Part of a small language model's weights.
Training: a variant of Muon for these matrices, 126M tokens.
Each number is 128 + 32 x the weight over its row's rms, rounded and kept within 0 to 255. Layers, rows and columns count from 0. The size above them is the row's rms in percent of the matrix's.

# layer 10 MLP up, 192x96, rms 0.294, rows 166-187, columns 48-95
size [ 90  99  99  97 104  93 103  89  95 108 115 103  96  94  90 110 108 102 107 104  97 104]
[[ 70 103 124 110 148 192 139 177 150 153 103 138 159 145 177 136 153 120 148 166 113 159 135 149  89 119 101  92 102 151 171 109 106  49 110 147 150 163 147 149 166 177 123 159 142 137 149 137]
 [119 107 100 114 112 154 156 127 155 157 108 161 152 161 151 124 210  79 111 173 154 139 137 109 158 136 164 118 136 176 164 164  99  60  98 137 117 111 179 151 121 103 146 114  90 144 136 142]
 [155  91 149 129 169  94 137  79 188 137 123 113 177  73 116 131 136  58 128  87 140  82 127 118 181 126 143 141 136  91  99 142 178 100 119 188 126 162 124  85 117  85 129 123 135 178 125 110]
 [ 85 136 127  96 160 122 108 117 129  82 131 169 124 177 120  39 108 149 189 102 119 180 144 132 128 139 137 149 117 156 112  76 131 196  82 128 135 124  70  98 121 140 128 147  75 202 129 118]
 [ 98 132 143 121  96 125  95  84 158 178 143 174 187 145 132 111 141 186 136 122 117  79 166 110 119 127 113 125 133 137  52 147 178 156 138 167 127 145 138 132  88 154 141  85 128 103 113 151]
 [156  87 149 123 141 159 124 155 107 145 145 125 160 121 140 138 157 123 147 119 170  84 148  68 133 154 144 117 135  83 198 137 119 111 133  91 124 133 117  89 101  97 102 156  65 173 148 108]
 [103 172 109 133 121 107 144 129 147 105 124 138 106 121 142 147 158  65 169 154 163  86 118 139 216 106 132 227 145 169 115 120 108 203 150 174 183 144 137 120 125 144 116 151 102 153 145 137]
 [ 96 142 159 183 139 118 107 177 156 103  98  95 126 129 103  78  86 121 152 135  64  67 122 143 142  98 116 156 112 130 136 106 138 139 139 135  75 108 148 165 201 134 111 124 131 100 135 105]
 [108  76 156 111 116  74 122 131 130 143 133  77 156 172  86 160 130 205 101 131 105 136 124  89  72 109 181 101 142 144 145 190 169  89 136 118  74 152 145 113 139 175 137 182  95 155 157 157]
 [173  93 134 134 107 103 138  98 104 104 139 114 128 107 112  82 123 106 173 147 130 132 104 117 140 135  93 152 107 165 120 128 101 179 176 105 112 142 108 110 106  43 131 168 150 102 104 116]
 [110 130 144  99  76  97 107 138 142 152 138 204 161 150  95 131 110 124  89  98 129  90 127  63 109 115 186  99  89 137 163 105 146 157 119 112 205 112 133 141 130 145 117 190 153 146  76 100]
 [126 138 121 114 137 167 157 153 141 130 161 184 156 175 164 123 119  82  93 135 119 159 109 120 138 152  78 143 162 122 144 133 107  52 132 104 110 106 105 100 139 115 145  91 109 139 160 152]
 [ 91  60 135 116 222 146 126 104 136 125 112  76 137 102 119 100 138  58 155 104 116 121 136 100 147  77 172 105 139 140 118 137  89 134 154 128 190 102 164 176 114 184 103  88 172 104 135 142]
 [139  87 107 147 140  90 213 114 133 130 143  93 110  72  83 153 105 151 128 145  99  89 132 106 112 151 128 146 109 141 191 128 128 150 172 210  99 135 117 108 103 119  98  78 175 161 165 102]
 [ 83 175  70 155 121 128 123 137 119 171 141 118 133  77 129 123 115 108 165 158 139 139 132 121 198  76 168 137 103 117 122 148 109 120 110 113  96  84 150 143 178 141  94 106 118  80 145 146]
 [122 161 127 123  92 118 123 128 132 154 125 102  57 136 111 151 142 171  51 143 104 212 164 136 115 144  82  99 164 129 124 168 181 125 169  83 190 135  75 119 175 120  84  82 139 111 129 105]
 [108 168  92 102 115 105 137 166 156 118  93 139 145 153 110 136 135 170 124 104 184 100 113 118 106 148 138 148 162 176 125 115  77 162 120  95 104 153 157  97 118 113 111 162  93  74 127 162]
 [114 156 129 115 112 134 155 109 153 126 137  40 133 136 114 106 154 197  89 114 117 154 138 133  90  98 116 148 125 112  78 117 149 134  78  99 191 139  48 114  93 123 136  84 155 100 165 143]
 [128 198 118 126 162 155 123 133 103 123 130 145 106 100  95  62 129 131  92 104 122  86  91 169 164 109 152 159 131 187  91  96 111 144 198 122 122 153  89 198 108 146 120 112 173  97 132  87]
 [ 88 111 161 109 117 135  88  59  90 117 132 144 136 108  74 171 172 171  71 167 114 116 176 132 151 151 117 125 117  96  97 133 131  60  78 192 112  86 111 172 183 132 162 124 155 116 123 113]
 [134  71  88 121 128  69  71 116 139  91 127 153 111 116 135 194 187 123 140 178 165 107 108 156 126 105 151 127 172  95 155 137 110 120 174 106 109 122 134 146 135 130 155 109 162 117 137 151]
 [121 117 199 194 134 155  91 120 144 152 176 130 157 154 147 126  97 139 124 108 148 103 132 137 181 110  96 174 128 140 122 114 107 154 154 133 165 149 162 113 177 143 203 165 197 165 118 100]]
# layer 10 MLP down (transposed), 192x96, rms 0.196, rows 166-186, columns 48-95
size [105 100  90 106  97  93  99 118  92  97 114  96  89 107 100 101  97 108  95  93 110]
[[133 129 123 123 111 108 117  78 115  81 185 120  93 119 107 119 131 133 131 158 179 198 125 155 153  69 179 128 143 116 137 160 107 137 153  98 166 164 143 110  74 102  72 118 151 112 153 138]
 [139 133 117 130  68  45 113 187 147 105  92 194 127 103  73 124 160  95 149  94 110 141 141 143 141 135 130 113 144 123 163 123 107 128 151 105 180 101 153 106  85  91 194 120 147 112  65 143]
 [126 115 197 116  94 122 134 175 113 166 106 147 155 159 106 124  84 180 153 115 163 171 186  95 132 169 140 156 126 106 115 101 119 169 177 121 132 104 117 151 116 173 153 179 149 113 112 137]
 [116  86 118 116 159 217 121 175 111  89 144 112 149 118 117 152 151  98 102  76 138 131  81 146 116 103  88 136  99  89 135 175 184 146 120 144 174 108 109 103 164  79 129 151 180 114 144 100]
 [165 205  89 193 150 127 160 124  95 170 175 148 126 167 150 148 146  98 112  80 140 140 117 124 105 116 187 167 112 175 128 165 145 138 130 131 131 100 118 129  98  99 122  48 115  81 122  88]
 [125  56 134 118 115 122 127 132 193 103  53 109 159 130 181  83 152 136 183  82 134 127 159 163 141 212 113 153 151 137 137  99  70 160 198  64 103  94 123 149 114 151 170 139 101 178 140  80]
 [116 122 133 192 102  94 113  87 172 124 124 131 130 116 153 154 188 165 126  70 101 138 151 157 132 127  72 152 169 131 131  64  94 110 129 138 198 141 189 113 113 121  98  78 100 132  79 130]
 [146 111 123  63 118 111 124 110 111 174 144 140 117 123 133 181 208 121 145 103 163 162  97 132  93 113 154 119 127 121 150 165 131 127 118 107 155 151 176 105  62 116 135 140 157 123 126 149]
 [156 138  92 151  81  86 146 132 156 100 184 139  70 101 122 146  93 111  63 149  89  93 108 110 119  55 105 147  99  88 107 168  98 165 150  64 163  79 123  68 154 117 143  80  92 115 132 116]
 [104 146 126 164 188 116 160 137 120 139 123 116 181 126 120 140 142 125  71 158 137 139 119 119 115  86 180 126 128 126 207 117 141 125 141 133 157  62 116 119  56 104 171 130 180 126 121 102]
 [ 87  79  45 106  81  71 115 138 132 119 126  76 157 157 116 159 151  67 182  75 123 133 182 119 119 128  64 104 122 122 143  93  88  64 114 114 152 105 132  99 141  89 111 138  97 121 158 189]
 [141 170 127 156 123 179 141 127 138  97  95 126 121 132 183 105 149 149 146 125 152 175 107 104 168 168  96 108 135 162  77 122 106 171 115 121 184 108 130 195 123 158  63 122  87  88 130 155]
 [118  86 112 146  40 130 150 109 132 118 125 163 145 116 153 101 144 123 162 242 172  72 139 123 156 111 132 120 133 181 125 146 133 102  82  95 140 113 191 123 186 150  58  84 128 143  97 164]
 [148 110 137 104  95 177 137  75 135  94 138 187  81 120 117 147 128 114  88 122 190 139  89 111 126 146 108  90 163 152 195 141 103 111 113 113 166 131 132 117 104 159 166 111 118 103  79 149]
 [108  81  92  67 104 121 154 160 144 131 125 104 127 120 138  78 124 153 150 120  98 102  98  96 110 175 100 108 141 139  81 121 179 172 119  83  99 152  93 118 137 156 103 132 137 131 118 105]
 [ 65 121 143 115 140 142 143 173 105 170 137 108 121 154 176  94 200 152 120 139 113 148 169 104 102 111  98 124 117  99 124 171  93 169 118 142 155 117 164 119 141  89 172 122 106 102 168 150]
 [157 177 183 146 123 119 217 124 147  82 118 112  86 147 154 166 135 132 148  86  73 193 168 123 153  63 128 108 130 134 112 133 217 127 144 134 202 135 117 101 119 122 124 160 108 152  64 134]
 [144  80 134 152 110  94  40 165 152 146 141 152 101  96 137 175 150 165 109 153 140 169 113 181 122 158 183  98 118 113 109 120 116 191  95 105  88 128 143  77 133 162 160 139 157 150 106  88]
 [182 113 119 133 104 125 156 121 170 122 128 102  97 170  89 113 131 122  62 144  99 158  96 145 156 135 132 123 121 135 200 139 150 151 106 168 146  97  71 131 109 130 164 176 101  84 149 108]
 [184 155 146 121 192 161 156 151 102  30 186 132 106 156 112 114 134 119 114 132 135 131 128 135 127 128 166 106 117 158 167 179 156 173 126 172 128 183 137 119 137 108  69 101 174 104 100 204]
 [ 69 195 158 128 151 144 187 187 138 138 111  60 110  84 155 107  91 163  99  88  65  97 140  84 129 156  79 128 155  99 161 113 102 112 150 137  99 134 117 139 175 126 110 165 142 130 125  81]]
# layer 10 MLP gate, 192x96, rms 0.271, rows 167-187, columns 48-95
size [102 105  95 104  91 104  84  93 106  96 101  97  95  97 101 109 105 100 103  90 104]
[[139 156 137 120 137  90 175 166 127  86  82 156 128 140  68  70 149  97 147 181 138 170 147 108 116  90  63 169 172  98 135  81  90 149 187 100 127 146 141 120 125 113 135 111 157 128 164 109]
 [ 95 178 115 133 127 134 111 137  96 175 101 180 108  94 125  59 125 149 145 157 138 107 110 165 112 172 202 107 112 165 104 101  68  71 119  90 135 105 138 174 108  96 170 144  79 170 143 133]
 [103 147 152  51  85 201 115 178 101 124 126 151  64 118  90 162 141 136 162 165 122 176 110 127 165 142 140 139 135 132 111 130 131 168  87  88 120 139 189  82 130 129 158  88 174  66 146 116]
 [175 124 137  91 152 113 165 135 171 129  95 117  43  97 204  78 105 156 141 113 147 126 163 147  91 149  99 131 104 121 170  65 144 170 115 108  82 109 166  95 123  40 140 161 136 150 117  89]
 [145 103 100  84 181 151 161  95  96  57 153  98 141 133 147  89  91 116 116  73 112 166 115 154 130 135  66 195 130 130 126 160 117 176 116  69 145 106 136 151 129 139 140 138 109 113 109 165]
 [161 124 143 109 186  85 147 111 124 128 167 149  92  92 140 126  85 162  73 104  77 116 138 133 172 117 101 183  71 143 112  98  73 106 121 176 145 132 100 200 107 143 130  61 120 126 130 146]
 [ 96  99 152 161  69 163 137 115 125  90 128 117 161 154 126 130  96 153 171 163 104  64 130 139 157 157 104 171 177 102  85 162 126 120 103 114 158 154 109 124  91 136 167 105 138 136 187 116]
 [ 93 138 169 144 115 122  66 142 109 166 118 125 122 155 132  83 208  88 113 100  53 191 115 111  53 134 130 145  96 109 101  98 137 109 164 126 102  33 145 138 145  95 143 129 142  89 111 146]
 [162 136 112 106 114 105 117 105 164 120  81  57  98 116  98 118 149  77 165  92 119  84 184  78 108  98 157 160  94 103 138 151 147 122  77 109 143 101  87 109 165 207 116  75  99 136 126 129]
 [133 190 121  95 130 143 113 136  61  80  83  67 115 142 149  72 184 130 168 133 146 146 159 171 148 117 142 136 165  91 156 168  81 139 101 148  57 165 130 115 118 175 137 151 112 118 178 138]
 [ 55 108 112 123 134  69 102 141 106 109 113 144 183 163  82 112 160 126 110 102  44 163 130 143  48 140 177 107 127 172 101 147  91 114 136 165 151 114 134 119 135 147 113 118  93 190 116 129]
 [137 189  94  92  81  81 141 173 129  46 106 190  90 141 155  91 127 127 115 143 177  80  80  84 106 192 115 122 143 144 195 112  60 100 152 144 128 132 143 120 105 122 143 173 184 137 121 127]
 [ 83 139 105 149 142 142 177 112 167 112 113 169 114 148 157 136 105  84 175 109 154  47  91 130 117 209 134  96 141 152  51 140 131 168  96 100  92  80  70  99 111 125 166 170 172 154  93 113]
 [145  93 185 121 135 119  86  63 152 191 149 120 121 142 159 154  60 157 169 107 142  86 146 101 168 139 134 165 152 174  90 127 120 150 120 122 135  70 160  67  99 165 181 129 129 123 136 157]
 [158 110 131 103 128 152 111  92 134  85 156  79 114 109 151 142  65 111  99 108 155 149 113  90 119 106 141  74 196  91 107 114 152 103 115 180  93 138 177 154 162 168 144 115  97 117 132  87]
 [ 80 177 112 136 119 148 167 100 128 101  77 114  99 186 117 139 159 110 122 123 135 147 138  60 105 123 169 103 119  98 138 164 131 114 140 129 161  96  74 135  45 118 182 155 182 138  94  94]
 [191 120 165 116 141 176 167  88 109 162 194 173  96 143 140 130 132 164  77 179 112  97 155 141 100 190 117 121 118  81 126  98 140 126 139 101 159 132  99 124  84 134 180 126 149 157 174  96]
 [152  89 106 104 109 157 193 164 115 198 158 190 176 121 143 126 100 141 133 135 222 115 146  97 201 112 154  77 144 113 138 150 142 123 184 144 130 116  69 133 138 143  91 177 154 152 139 110]
 [173 176 159 101   6 146 137 173 102 104 169 123 128 145 146 111 149 110 150  94 188 138 166 152 140 121 138 100 100 180 175 137 108 105 147 100 179 132  81 146 120 108  98 140  53 144  89  96]
 [131 110 152 181 121 157 144 125 147  89 163 141 139  75 117  96 111 143 113 143 161 105 127  98 146 158 157  63  69 123 149 141 162 184 131  91 107 166 144 155 110 161  85  56 140 105 160 136]
 [ 72  80 144 130 126 127 105 112 129 131 123 162 108 184 154 133 105  91 174 127  99 164 160 158 155 132 132 186 143  49  99  66 165 178 132 158 144 110 131 129 160 145 175 170 105 172 117 138]]